From a checkpoint of a small transformer trained on Wikipedia.
Architecture: RMSNorm before each block, rotary positions, no biases in attention or MLP, untied embeddings, normalized queries and keys.
Each number is 50 + 15 x the weight over its row's rms, rounded and kept within 0 to 99. Layers, rows and columns count from 0. The size before them is the row's rms in percent of the matrix's.

# up: layer 3 MLP up, 512x320, rms 0.321, rows 430-464, columns 192-255
# down: layer 3 MLP down (transposed), 512x320, rms 0.285, rows 430-464, columns 192-255
# gate: layer 3 MLP gate, 512x320, rms 0.323, rows 431-465, columns 192-255
up430 096:56 35 21 68 49 30 40 28 56 44 50 64 18 43 67 58 61 67 21 61 58 47 72 48 60 35 54 60 38 65 52 20 29 63 63 64 42 34 74 49 41 23 65 23 47 46 61 36 55 41 49 44 53 55 41 52 51 46 47 49 61 44 83 67
down430 098:66 38 36 62 65 49 73 39 53 54 61 40 75 60 69 65 43 31 32 77 38 49 60 53 55 72 49 67 46 35 61 42 37 68 56 45 60 43 59 37 57 28 83 29 46 36 63 18 54 37 62 49 99 61 78 90 77 41 48 44 39 37 73 67
gate431 112:57 41 47 46 67 46 29 64 62 67 26 12 77 25 39 72 13 64 55 27 43 49 52 41 28 60 52 34 57 38 42 33 47 50 49 65 72 45 66 35 37 38 41 41 71 58 58 73 64 45 41 34 28 51 58 64 42 48 45 17 45 45 34 42
up431 108:48 40 37 43 46 40 58 48 47 34 66 70 43 78 61 42 49 78 55 69 23 39 51 84 58 39 73 38 37 36 61 59 52 59 56 69 51 49 66 41 65 48 52 52 24 78 38 51 39 50 65 60 55 75 37 53 63 43 33 40 36 54 34 82
down431 091:71 42 37 55 31 65 48 56 72 56 29 40 81 48 63 59 31 48 70 65 50 46 46 52 49 42 33 18 85 60 50 54 42 13 47 32 65 30 36 62 36 58 33 29 31 44 61 48 21 60 43 51 46 44 57 46 50 36 53 26 46 40 52 56
gate432 096:01 56 31 75 56 55 48 68 46 66 70 58 68 46 61 23 43 45 36 62 50 59 69 28 65 58 59 41 36 49 39 54 29 39 58 80 47 25 53 52 50 76 37 32 35 62 33 52 68 51 70 28 48 64 50 65 55 28 53 59 48 45 38 42
up432 097:39 61 64 70 76 59 59 28 42 69 54 47 75 96 42 57 39 44 45 63 71 21 76 67 57 35 51 66 53 50 69 35 64 60 35 35 45 67 55 77 69 49 72 58 83 48 45 73 28 59 65 41 72 67 82 63 38 69 49 58 60 46 48 57
down432 102:57 56 50 54 68 37 42 35 46 55 57 42 60 82 43 38 41 48 40 77 51 71 46 25 52 46 46 63 27 53 51 34 47 48 61 57 49 61 96 59 68 36 59 48 61 65 44 84 29 49 79 60 59 45 76 30 36 61 37 18 48 24 70 57
gate433 105:71 41 50 45 45 25 65 95 31 70 67 68 71 40 62 39 60 33 56 50 43 73 35 33 38 44 48 50 73 46 36 46 57 43 44 35 49 98 60 33 25 16 55 71 55 44 50 51 51 64 62 51 48 53 37 75 53 50 63 56 37 90 46 42
up433 105:50 52 68 31 67 72 55 46 58 36 42 26 62 89 61 43 44 40 46 45 70 63 40 37 19 48 32 45 09 41 29 76 44 44 60 59 61 89 45 42 39 61 62 40 68 39 59 69 70 48 56 48 49 52 38 58 30 57 55 52 58 44 28 77
down433 110:26 28 61 54 53 43 42 64 45 41 71 34 51 54 05 64 37 55 56 49 55 19 20 53 69 38 53 34 50 49 49 51 49 32 68 18 46 43 00 60 64 76 25 26 48 46 59 73 69 77 49 69 53 47 62 66 53 67 48 56 30 37 40 40
gate434 094:29 56 40 53 49 64 19 67 40 50 60 63 50 24 50 27 57 31 39 55 50 39 46 57 46 73 47 32 53 41 57 33 34 44 55 55 63 51 64 37 21 47 43 70 67 14 46 33 53 47 40 52 39 21 59 40 65 57 51 29 53 58 41 56
up434 096:70 74 53 47 51 52 43 66 50 74 64 28 54 65 37 50 50 66 35 41 39 57 71 28 74 55 21 48 71 48 42 48 91 51 36 50 36 44 25 45 63 50 65 50 49 52 32 34 63 72 46 66 61 46 34 67 44 38 35 64 32 36 53 48
down434 090:26 30 41 67 37 54 64 58 43 54 58 70 42 52 54 45 45 39 55 78 49 42 63 55 64 51 56 34 42 60 71 67 16 35 71 65 59 44 82 65 34 77 34 55 31 56 61 25 69 62 47 48 26 40 46 33 80 44 48 39 31 47 33 77
gate435 106:35 64 46 43 48 17 56 48 50 61 83 51 80 40 38 61 28 42 47 44 57 49 90 59 25 43 47 38 70 37 43 59 75 31 67 43 53 67 51 45 55 72 70 20 43 33 69 63 48 36 55 39 26 44 41 54 45 62 61 62 34 19 61 24
up435 103:46 29 53 31 54 38 53 33 56 55 60 46 54 46 45 46 41 20 36 42 54 54 45 65 51 36 61 22 65 61 37 77 53 33 25 42 24 37 60 30 41 69 83 59 51 63 50 63 45 68 59 74 53 45 36 44 44 63 33 55 40 52 42 31
down435 104:45 44 64 13 67 61 24 30 74 26 66 33 56 70 25 12 45 49 49 20 19 49 61 59 56 43 54 35 58 75 80 49 85 29 59 43 79 72 57 24 59 64 56 46 49 62 73 61 51 60 31 56 30 58 72 42 06 45 38 48 45 46 36 39
gate436 091:10 20 51 83 83 61 66 74 50 83 63 49 36 44 37 45 43 79 84 67 71 63 67 66 39 63 41 29 49 42 68 46 70 56 51 58 35 48 46 82 53 57 49 48 52 44 61 63 40 85 63 35 45 40 47 67 18 64 54 41 48 38 45 64
up436 095:28 61 49 88 48 47 41 61 62 57 55 65 56 31 48 58 64 60 35 11 41 49 64 46 45 54 59 35 49 48 64 58 37 58 39 34 34 46 58 72 58 51 57 47 62 46 51 29 52 42 66 67 51 62 55 27 41 57 54 84 54 60 21 51
down436 094:63 53 64 30 60 37 40 72 63 65 43 66 88 50 68 74 57 63 58 38 43 19 74 29 52 39 45 47 59 68 47 25 36 52 66 37 46 76 32 53 57 68 52 58 49 37 53 36 46 42 59 42 58 58 41 30 35 72 25 55 58 43 29 38
gate437 098:72 55 69 55 52 50 52 46 32 69 53 48 61 24 41 37 51 43 60 63 53 71 54 61 59 50 48 28 56 46 50 48 61 46 33 68 60 81 69 50 64 37 57 43 51 58 64 52 97 82 40 45 36 38 40 39 69 30 65 45 41 20 48 72
up437 106:53 56 26 28 66 47 48 57 35 53 64 55 50 50 51 69 39 69 76 46 67 49 46 42 80 82 47 65 60 52 14 44 44 57 67 68 51 31 50 21 34 44 47 62 69 39 28 46 56 49 43 36 36 60 49 41 57 42 47 66 35 55 53 26
down437 103:64 47 62 38 71 40 47 39 56 21 45 56 47 46 47 51 84 45 40 38 33 35 48 54 33 26 41 71 43 82 42 70 58 37 49 76 50 38 57 35 32 69 44 71 58 41 36 54 64 29 39 61 48 48 63 47 44 64 63 73 36 75 52 46
gate438 094:33 69 82 70 69 55 78 80 47 45 52 63 52 82 39 71 37 40 39 75 41 62 60 39 46 48 63 42 58 28 67 44 60 54 29 58 47 77 34 76 22 77 66 58 53 41 51 57 32 79 63 34 38 42 66 51 52 40 25 50 64 42 74 37
up438 095:50 12 35 62 42 46 29 45 50 48 44 27 59 46 60 52 55 38 51 37 48 63 54 65 61 60 34 53 54 62 56 51 54 79 47 46 86 53 64 48 30 21 50 46 36 62 58 39 69 09 44 71 74 48 45 49 44 68 73 43 43 43 56 58
down438 099:38 36 22 50 42 54 29 47 51 55 56 45 56 46 84 12 51 90 41 55 43 58 63 28 35 65 33 47 71 32 45 36 55 64 64 27 43 35 65 41 79 61 41 53 57 51 52 54 39 44 44 63 22 49 56 52 44 53 50 44 70 33 53 30
gate439 106:52 35 54 58 49 41 45 61 40 50 47 50 63 62 54 66 60 42 50 69 34 55 51 70 50 53 50 75 41 74 65 91 32 45 48 58 42 54 51 82 38 52 42 36 31 51 48 53 53 44 45 78 58 41 77 23 47 43 36 83 30 58 31 39
up439 107:62 48 58 56 48 70 71 38 21 51 36 68 41 72 58 54 20 37 51 65 57 29 45 46 25 58 45 34 58 58 25 06 47 47 38 38 72 39 60 71 51 33 63 41 35 65 42 57 56 51 47 64 74 40 42 47 48 61 63 59 47 63 69 44
down439 110:46 48 54 62 48 39 62 53 44 37 52 76 52 69 57 66 27 14 49 63 40 41 82 36 72 30 34 56 36 46 35 52 63 49 68 33 63 72 58 34 51 72 74 60 74 40 45 46 60 58 65 68 51 60 69 56 21 47 56 51 31 42 83 84
gate440 107:33 72 34 19 55 54 46 48 64 51 32 45 72 44 51 59 36 54 27 22 41 38 68 62 40 61 37 43 51 69 72 65 45 49 46 45 67 09 74 24 27 57 48 44 76 44 50 20 56 45 37 58 50 37 46 47 32 65 64 52 54 68 58 16
up440 098:38 48 63 40 37 15 35 27 63 56 27 25 37 22 48 58 42 56 66 46 28 63 51 60 36 48 57 46 47 64 47 39 73 53 63 60 65 30 89 30 37 67 42 51 44 41 51 41 34 23 35 33 51 40 53 45 37 50 39 56 38 47 49 70
down440 103:73 69 37 63 64 55 32 44 46 36 69 44 43 58 44 46 62 15 39 50 33 58 49 65 43 26 40 28 27 41 84 43 39 74 31 37 53 47 53 52 50 57 54 53 43 48 33 41 78 55 60 42 50 68 48 68 58 51 48 59 47 63 52 36
gate441 100:59 37 52 59 53 60 59 47 60 52 58 43 10 60 54 50 37 13 49 62 53 47 54 47 48 54 45 49 35 36 08 56 56 16 53 26 45 32 47 30 49 68 55 54 63 56 51 62 49 72 59 28 54 60 55 53 73 44 60 62 40 71 23 53
up441 098:59 31 33 59 37 44 67 77 55 44 45 59 60 52 69 67 45 68 60 57 65 41 60 33 24 61 62 53 12 46 61 65 63 57 57 50 22 50 35 36 57 26 47 43 54 50 65 49 68 41 39 70 19 37 44 54 46 76 29 44 42 38 33 69
down441 101:48 55 41 37 62 59 57 61 47 06 43 55 54 57 73 83 58 43 54 60 64 46 64 36 39 22 51 47 32 53 50 44 64 35 58 64 26 75 50 59 66 44 58 27 70 49 49 57 67 75 81 75 32 45 26 35 42 58 34 29 53 37 37 31
gate442 095:29 57 72 42 42 67 66 56 74 61 35 34 35 33 42 51 51 72 49 61 46 44 59 23 53 56 37 27 23 51 41 70 49 44 70 63 58 47 35 43 62 51 41 68 39 77 74 62 53 69 65 40 59 25 41 29 66 14 71 67 51 80 29 28
up442 102:53 61 66 62 60 49 16 48 40 49 60 44 52 27 74 68 46 55 55 79 22 60 46 46 43 73 44 55 47 40 48 62 57 44 77 57 70 46 49 34 30 57 54 62 58 63 78 52 36 81 52 28 23 56 60 31 57 65 92 53 46 75 44 70
down442 104:65 62 69 52 14 55 61 60 10 29 51 17 56 29 54 22 89 61 77 88 53 49 27 37 62 69 53 53 61 50 47 77 57 65 68 50 73 24 45 56 24 50 42 53 58 38 56 37 44 42 60 52 37 47 32 37 62 44 57 49 37 73 69 78
gate443 094:33 37 03 45 45 59 51 48 88 95 49 80 25 48 72 28 45 47 45 41 50 56 37 73 36 27 56 41 43 73 39 64 36 54 55 61 47 46 75 57 60 72 33 35 36 52 42 46 59 30 67 62 48 59 78 57 61 46 43 44 65 28 26 56
up443 092:46 34 61 41 59 29 44 40 27 42 42 57 36 24 22 57 48 42 64 56 43 60 51 52 59 55 30 60 60 41 59 59 75 68 48 54 42 59 66 54 20 30 36 67 44 68 37 26 61 48 49 66 55 42 59 60 56 39 54 61 78 43 79 78
down443 099:41 53 22 29 25 59 43 63 47 74 40 55 45 55 71 47 60 42 63 33 32 57 19 62 62 66 53 56 21 40 46 50 62 32 35 44 55 32 52 48 26 48 64 41 47 45 44 57 70 40 69 49 29 50 56 52 53 70 55 38 32 26 44 58
gate444 100:53 58 52 69 66 31 47 42 63 52 59 64 25 50 70 56 46 59 61 68 44 50 52 97 48 47 11 38 38 58 68 43 36 51 62 66 60 63 62 40 20 60 59 49 64 49 34 51 60 66 54 67 59 45 76 48 76 54 49 48 26 50 80 50
up444 110:35 48 43 21 43 48 18 54 42 59 50 45 61 54 49 50 33 50 29 50 43 42 41 27 56 61 60 74 44 62 61 64 81 47 45 73 35 57 39 74 41 43 49 60 48 81 65 63 46 48 64 46 29 63 42 75 45 55 23 57 55 36 54 48
down444 104:57 33 65 38 35 50 67 43 79 47 67 45 26 78 54 00 28 49 39 32 62 66 79 20 64 34 37 52 28 58 62 37 63 55 41 65 62 52 43 65 62 34 50 77 10 62 54 70 74 51 56 43 18 52 35 60 44 44 57 22 59 68 20 65
gate445 097:73 34 45 45 50 28 54 53 49 44 51 38 35 53 46 36 50 61 75 55 44 60 49 72 51 46 67 48 44 83 54 33 38 58 62 50 43 47 65 62 14 43 61 41 82 59 67 47 44 55 54 62 50 20 27 45 39 59 37 42 59 65 71 48
up445 105:66 67 93 49 37 35 40 20 30 59 42 78 47 70 46 48 55 42 78 38 57 67 80 55 70 73 49 64 46 49 47 36 55 28 63 65 55 50 54 49 72 59 55 29 44 64 46 78 58 52 58 71 48 36 47 42 74 44 42 53 65 55 52 65
down445 106:43 48 26 25 41 40 50 40 56 39 65 71 17 24 61 35 54 39 52 51 48 56 57 53 46 53 61 30 34 69 60 12 67 51 32 58 62 19 65 18 44 36 45 57 61 39 67 38 43 39 33 47 83 58 66 48 50 39 36 60 74 55 64 43
gate446 103:71 45 43 64 54 41 40 72 47 55 64 64 43 48 46 58 38 46 38 53 48 61 18 15 51 20 68 22 75 54 60 51 41 40 59 64 23 49 49 60 33 54 49 44 59 48 37 47 47 53 69 50 50 31 69 54 65 22 43 67 64 75 46 55
up446 115:73 50 54 45 36 31 64 29 75 40 61 73 30 46 25 71 43 55 37 79 36 31 59 31 30 61 55 65 37 50 59 20 55 38 56 71 69 74 40 35 55 29 46 60 79 41 59 56 43 39 48 57 12 59 36 28 66 60 29 67 36 60 39 64
down446 114:41 45 33 65 52 60 50 59 28 69 71 53 60 54 65 61 39 28 36 43 36 43 19 49 48 80 38 66 35 42 51 75 70 71 57 48 46 42 45 25 27 52 50 25 58 47 64 72 53 44 26 43 26 66 87 67 74 32 42 43 47 82 34 44
gate447 109:48 50 63 39 51 64 64 52 44 70 42 41 45 66 64 61 42 34 56 63 37 40 62 54 76 66 43 51 66 47 43 62 42 42 73 43 56 57 32 45 30 35 54 69 42 44 35 54 50 35 47 38 64 33 55 78 38 48 73 29 54 57 73 43
up447 101:64 28 47 56 42 17 12 51 84 43 51 54 59 52 57 58 61 49 39 44 57 28 48 62 36 22 64 45 26 27 56 38 32 44 41 71 55 77 48 52 87 40 56 20 52 32 57 64 51 29 64 52 48 47 75 56 75 76 49 60 39 33 57 50
down447 101:64 53 40 41 42 39 41 27 46 62 48 17 81 41 86 52 68 48 24 38 47 26 38 89 57 21 39 99 59 46 46 64 64 47 45 63 40 49 74 25 46 62 45 39 56 62 39 56 36 45 34 28 70 48 29 64 47 47 53 48 43 49 57 41
gate448 103:51 52 66 33 54 52 28 32 55 37 47 40 73 46 36 56 57 59 61 50 33 36 47 87 39 52 48 65 47 52 43 49 51 45 54 47 41 50 78 60 68 52 58 82 37 89 39 50 45 48 54 28 63 36 56 66 34 63 39 50 43 50 46 31
up448 102:25 46 56 52 47 67 49 50 24 68 51 78 39 68 49 35 40 54 56 61 68 34 41 66 48 35 30 58 81 37 67 11 68 50 63 62 29 55 44 93 48 52 53 27 30 46 68 86 40 54 42 66 57 69 46 70 48 43 41 45 70 60 33 64
down448 105:47 65 46 41 63 56 50 33 59 39 35 51 57 45 63 31 49 61 80 40 42 65 81 56 58 55 70 70 79 65 43 66 63 46 20 45 52 50 55 45 47 30 36 21 60 42 75 18 30 58 28 47 53 39 68 12 27 37 66 16 59 48 45 63
gate449 098:49 48 71 35 88 44 48 59 21 53 54 46 67 75 43 49 40 34 51 62 53 45 37 57 31 68 66 34 63 63 75 45 83 59 75 46 58 31 63 62 53 68 35 44 49 72 61 65 72 57 42 29 63 41 69 49 55 53 71 54 34 46 38 54
up449 098:47 58 78 36 65 70 31 59 51 65 57 56 49 59 52 56 47 58 25 77 61 60 57 54 39 49 67 34 62 40 63 43 86 43 44 50 63 41 76 79 74 39 42 41 47 38 47 26 49 43 61 27 62 24 35 41 49 35 24 68 71 47 77 53
down449 102:39 56 66 78 53 44 28 46 77 50 54 74 50 52 51 72 35 62 40 41 62 65 54 56 40 62 48 45 57 68 45 52 42 17 51 48 66 29 45 35 58 53 44 37 63 65 27 25 50 71 68 43 47 60 39 49 21 24 13 74 50 42 44 49
gate450 108:67 69 45 73 39 46 33 50 70 45 34 27 51 50 54 45 65 34 35 60 60 67 42 47 43 28 52 43 41 62 40 41 51 57 57 43 44 21 87 37 60 47 24 52 43 56 58 36 41 54 32 57 47 44 47 47 53 27 77 68 48 63 59 50
up450 101:30 61 60 56 49 41 30 45 52 27 68 39 74 53 57 75 54 15 41 51 52 28 51 47 49 23 49 65 40 25 59 58 45 26 24 44 52 52 53 57 76 83 49 48 39 62 64 52 48 34 49 68 57 73 47 58 48 19 68 66 59 59 64 69
down450 107:35 53 74 57 43 63 56 49 52 42 49 38 45 31 40 74 22 55 39 36 60 80 72 25 79 30 29 62 43 48 51 49 41 38 61 63 44 56 29 36 31 50 52 33 56 75 35 55 59 48 36 58 59 60 36 82 50 51 65 71 57 26 74 39
gate451 098:66 59 50 44 68 43 49 60 69 50 43 59 53 47 28 45 63 36 54 77 54 42 68 69 52 34 57 53 59 26 49 46 35 72 35 24 66 50 38 60 14 50 44 17 29 55 43 69 24 45 24 53 71 57 46 60 31 70 45 27 77 61 63 51
up451 094:30 16 45 56 48 68 46 64 45 35 60 39 50 63 42 61 38 55 32 43 54 42 44 68 44 99 49 52 49 78 69 23 48 38 51 40 47 37 76 48 53 60 60 53 45 64 48 35 45 54 67 74 39 47 68 41 53 55 32 55 42 27 39 66
down451 082:49 68 65 65 69 28 49 43 59 53 43 54 30 49 45 49 52 32 47 67 52 30 46 58 23 25 30 45 51 34 17 54 22 62 56 39 57 70 17 59 30 36 39 42 56 58 44 46 43 36 55 36 60 49 28 56 39 64 42 51 34 50 54 17
gate452 104:53 55 25 44 37 63 44 58 46 54 46 32 47 70 52 48 46 37 44 28 54 25 47 37 27 46 32 44 67 57 41 59 65 38 28 62 72 47 60 54 59 71 47 51 41 46 41 60 22 57 31 46 70 55 50 72 16 71 35 56 54 49 62 46
up452 107:59 61 46 41 31 53 37 54 47 41 21 33 41 43 45 40 55 45 57 45 53 68 73 56 27 41 53 55 32 42 99 21 49 49 57 24 77 80 59 61 62 63 55 44 51 50 76 52 76 32 57 40 37 51 64 51 45 63 20 63 59 63 27 63
down452 107:62 45 32 53 40 49 59 47 40 62 65 69 75 53 23 34 22 49 82 50 44 76 26 71 45 68 37 70 64 53 59 62 59 45 52 68 39 34 54 59 32 48 67 59 54 34 50 58 49 48 41 32 58 25 61 46 64 80 57 49 64 75 45 32
gate453 092:78 82 49 49 40 48 61 27 51 52 54 51 39 73 65 54 42 62 50 42 31 85 50 65 73 60 58 69 41 28 40 79 46 39 51 45 57 57 57 51 33 53 30 27 61 43 58 64 76 71 16 44 71 35 25 61 58 43 49 53 32 51 44 40
up453 098:40 57 17 67 66 41 48 24 51 28 59 28 38 45 53 62 19 48 29 27 16 55 88 50 57 31 54 52 33 58 37 51 24 55 62 56 49 66 51 33 45 38 42 27 50 40 39 31 50 68 60 41 77 59 49 30 37 70 41 56 33 55 64 57
down453 108:50 83 54 79 51 58 57 37 40 34 82 46 31 48 61 40 55 32 61 69 61 51 51 79 53 72 50 46 67 47 52 31 59 45 49 46 48 44 38 43 49 27 54 65 34 68 66 50 44 66 51 62 63 56 38 59 49 41 41 48 73 37 72 67
gate454 099:33 58 51 53 41 75 55 56 60 55 63 50 48 66 55 22 64 52 65 60 56 85 50 48 35 41 48 54 69 19 71 17 66 39 73 40 40 52 34 73 46 70 64 45 46 63 53 77 48 73 37 57 73 36 42 71 38 34 42 67 46 28 58 45
up454 094:59 54 42 51 58 67 70 62 38 45 45 74 66 80 51 72 39 72 25 31 42 65 32 79 68 61 21 70 47 73 47 53 76 65 62 45 33 22 58 57 59 57 70 45 55 39 46 54 26 70 36 40 49 49 40 57 44 47 49 60 59 63 24 45
down454 097:55 30 27 12 59 58 55 55 59 39 38 63 63 57 37 57 23 57 40 20 38 64 47 82 31 40 26 82 58 24 52 43 79 45 43 73 62 45 40 60 45 34 38 33 30 78 69 70 39 38 14 25 59 13 36 33 49 49 56 54 51 57 44 18
gate455 095:57 68 60 37 40 28 60 35 60 24 54 26 31 43 55 12 62 43 71 37 18 28 70 39 52 72 42 34 48 59 58 51 58 51 67 64 44 09 47 27 48 82 52 64 53 55 56 67 61 69 32 48 46 33 41 36 63 51 54 34 52 72 37 61
up455 100:30 31 76 41 27 59 17 58 49 63 65 36 73 30 33 53 57 43 48 72 64 78 30 47 45 59 35 26 74 67 46 53 63 50 55 69 46 74 55 45 47 25 58 63 65 47 38 64 56 11 60 44 64 59 45 44 48 59 19 63 55 65 53 40
down455 096:42 22 33 44 59 60 35 39 45 39 50 49 50 19 25 72 41 45 36 52 54 54 43 24 38 51 70 50 57 87 71 61 52 30 59 33 58 65 58 44 62 39 31 47 79 33 49 61 48 41 65 65 64 49 58 57 41 40 62 50 51 42 61 37
gate456 109:61 49 21 45 57 68 58 55 39 36 46 76 46 70 55 86 50 25 47 52 38 39 47 62 28 72 27 53 48 37 38 38 71 56 71 62 59 39 59 81 42 52 70 45 29 31 45 58 50 56 69 50 36 63 37 49 63 45 82 49 39 36 74 62
up456 108:61 52 50 45 32 44 48 47 72 43 76 40 58 18 40 52 37 62 62 64 81 61 62 42 32 44 49 56 65 42 56 34 63 23 48 45 37 48 52 19 68 49 67 30 39 69 24 60 43 51 70 57 27 18 52 42 39 59 42 55 43 79 62 55
down456 108:83 62 47 78 73 19 51 56 46 74 58 45 55 63 58 58 52 56 40 59 47 20 67 47 63 51 63 63 68 39 14 40 43 56 45 26 52 30 31 37 70 56 41 32 42 60 50 49 31 36 57 65 59 46 84 58 52 30 44 64 50 62 22 48
gate457 090:58 38 38 24 60 50 37 33 45 65 39 28 71 60 55 42 75 48 54 68 37 54 61 38 57 38 66 41 08 15 70 58 68 88 61 52 54 52 54 41 44 48 37 63 61 70 50 52 63 68 50 68 41 52 69 58 66 51 81 41 64 45 18 43
up457 091:72 63 36 66 32 45 65 77 55 21 46 65 39 48 58 73 33 74 19 49 37 68 42 46 69 87 64 54 85 74 34 52 35 16 47 46 47 36 49 35 44 50 55 62 62 34 57 32 44 41 53 46 47 46 33 28 31 67 27 38 72 50 31 58
down457 086:60 71 39 52 40 40 43 56 28 37 41 36 42 21 57 74 50 68 30 41 55 57 53 85 50 61 35 50 50 50 63 45 24 42 38 53 42 50 68 55 46 48 42 64 31 47 46 42 65 38 51 50 54 60 54 35 53 75 10 71 38 72 47 45
gate458 100:43 54 43 57 41 47 60 47 70 18 36 48 41 46 46 59 52 75 35 55 58 32 46 64 38 43 58 66 52 42 41 49 60 50 62 43 29 33 36 35 45 20 27 39 78 55 45 36 60 51 64 57 45 52 65 97 53 37 45 56 70 55 61 43
up458 098:50 47 47 44 40 31 40 38 45 24 59 70 40 56 60 43 39 74 32 69 45 27 39 60 48 66 65 63 30 60 53 46 60 59 45 36 63 65 56 58 47 60 58 53 06 57 33 37 73 31 78 63 54 55 54 69 59 82 68 61 60 25 47 50
down458 101:72 68 41 46 77 54 50 45 70 51 49 27 59 81 24 61 44 78 56 39 66 39 62 61 55 46 46 46 33 48 41 20 48 51 85 30 38 71 23 33 52 37 80 37 72 59 34 46 40 71 59 57 78 59 37 54 39 27 47 28 36 70 32 70
gate459 096:56 46 62 55 50 60 58 34 44 61 42 57 31 56 69 44 56 34 40 59 49 63 73 47 44 50 62 55 44 56 49 49 67 46 43 76 51 58 40 62 38 78 34 61 48 41 49 34 40 48 76 16 32 28 45 77 24 46 41 78 39 66 60 60
up459 102:53 53 40 51 58 72 48 64 55 39 60 29 48 37 63 59 12 71 48 61 53 53 22 39 27 47 47 81 47 71 57 61 37 28 54 55 85 67 46 50 44 83 57 58 49 36 50 50 59 57 54 36 38 79 43 63 24 58 47 79 37 54 47 27
down459 094:52 56 42 50 60 35 25 61 55 56 57 42 48 23 53 42 66 28 44 43 64 53 68 55 49 65 60 67 44 65 57 41 53 55 40 59 58 40 47 40 65 50 25 45 60 34 42 37 43 28 52 44 46 50 33 56 19 44 44 42 53 60 99 25
gate460 104:46 73 47 29 48 60 80 46 36 66 42 72 45 23 37 37 39 57 53 38 56 33 40 48 46 50 30 56 53 28 40 57 66 52 33 63 65 14 66 63 44 40 42 59 65 63 32 61 35 65 60 64 55 45 41 68 32 57 40 34 48 44 65 55
up460 102:53 65 30 45 65 30 45 52 10 53 48 44 00 43 39 52 35 58 67 49 55 41 56 38 55 32 51 22 57 73 57 48 46 70 30 42 44 77 56 43 54 52 48 53 60 81 41 34 81 39 54 75 46 67 56 51 55 37 47 50 64 64 38 57
down460 103:38 35 63 52 71 28 43 33 75 51 56 53 52 74 40 56 72 61 30 46 46 36 42 57 54 28 60 48 53 52 33 63 34 80 63 37 50 32 85 31 54 26 63 51 37 35 38 38 64 41 45 50 47 57 86 55 77 40 20 46 60 28 74 72
gate461 107:09 55 41 25 62 61 43 18 63 77 48 40 41 47 47 55 46 71 38 26 44 51 74 72 49 71 43 51 51 31 58 52 65 66 23 61 60 55 49 55 64 60 35 33 43 67 62 31 46 39 48 55 66 46 66 58 18 72 71 25 54 31 47 54
up461 099:58 61 58 50 34 40 48 34 47 65 59 76 51 32 59 36 55 73 49 30 41 34 30 28 85 38 40 49 43 66 55 37 34 37 65 68 62 22 59 60 61 32 76 34 30 52 56 57 69 16 36 32 60 30 24 49 73 53 27 58 54 75 53 55
down461 115:95 30 52 57 63 61 53 42 56 49 53 55 57 79 45 62 54 56 32 54 56 54 37 60 41 20 68 84 28 58 39 38 53 36 56 54 49 64 38 65 45 54 42 58 42 38 63 62 18 62 67 62 27 49 59 34 44 22 36 68 70 41 94 58
gate462 089:33 73 56 28 49 35 37 45 68 45 75 46 44 61 46 21 38 71 13 66 26 62 50 49 76 56 40 34 38 23 52 72 56 37 43 53 54 65 51 48 44 45 27 39 53 41 62 48 42 60 19 62 69 66 51 39 57 50 93 30 59 44 17 38
up462 090:45 38 61 94 18 71 41 43 50 64 32 54 83 37 50 67 45 38 52 61 38 70 61 38 34 49 54 54 40 67 30 33 52 38 85 63 23 23 54 57 56 53 37 39 49 57 63 79 48 46 54 52 47 28 45 75 54 17 40 54 70 50 84 49
down462 092:26 42 39 38 57 62 58 72 38 30 28 56 19 54 29 72 69 30 53 48 43 58 51 53 48 65 34 57 14 35 39 19 83 55 79 66 52 46 13 60 27 39 28 39 16 43 58 67 55 39 78 55 54 28 47 62 56 65 48 64 48 58 45 53
gate463 099:47 61 64 44 70 52 68 82 68 59 53 33 44 26 58 21 58 14 58 52 35 56 54 63 25 43 43 44 55 56 79 45 65 44 58 27 60 38 61 38 53 83 48 37 43 78 53 31 41 58 56 44 59 54 83 57 64 35 60 48 62 55 54 50
up463 104:72 63 69 35 70 47 37 31 50 69 60 41 48 49 42 65 56 18 44 45 34 29 64 52 73 52 54 73 33 62 37 66 62 56 56 24 56 39 60 40 59 52 40 44 40 94 28 69 63 36 70 36 66 14 52 42 31 63 25 39 60 41 51 67
down463 102:51 38 65 51 45 68 51 42 62 41 83 20 45 58 35 39 45 40 41 64 62 47 66 65 76 27 50 41 56 63 52 58 52 41 51 35 55 36 39 52 56 67 57 35 32 59 42 46 52 30 56 35 56 67 61 29 49 54 45 66 56 26 76 46
gate464 103:42 33 67 57 33 45 56 65 65 78 18 41 60 49 74 64 62 56 53 38 59 53 56 33 50 16 17 44 31 75 39 61 62 68 38 44 70 58 50 61 57 59 61 54 54 35 48 50 70 69 42 77 52 06 43 59 56 42 41 58 40 57 25 45
up464 107:38 51 61 39 59 52 40 42 54 89 54 55 46 45 60 34 38 70 83 53 37 70 50 50 38 15 39 46 62 65 52 48 59 49 70 51 33 42 48 58 39 41 37 68 40 57 53 56 45 78 37 57 49 28 35 56 58 26 55 70 53 59 43 47
down464 106:59 38 84 44 74 62 70 36 35 70 53 46 62 44 64 19 63 37 68 63 38 54 59 43 64 54 44 62 48 46 72 48 44 45 46 45 23 49 66 68 43 29 48 39 32 63 62 41 50 70 40 34 21 24 41 63 63 39 52 53 50 43 42 49
gate465 100:78 42 46 76 60 55 38 50 44 48 52 47 48 70 49 35 32 60 60 52 55 76 38 58 47 84 39 41 34 61 58 49 35 55 57 83 38 15 60 16 50 39 17 41 35 69 74 64 58 57 14 51 26 59 50 52 40 54 41 23 20 46 38 66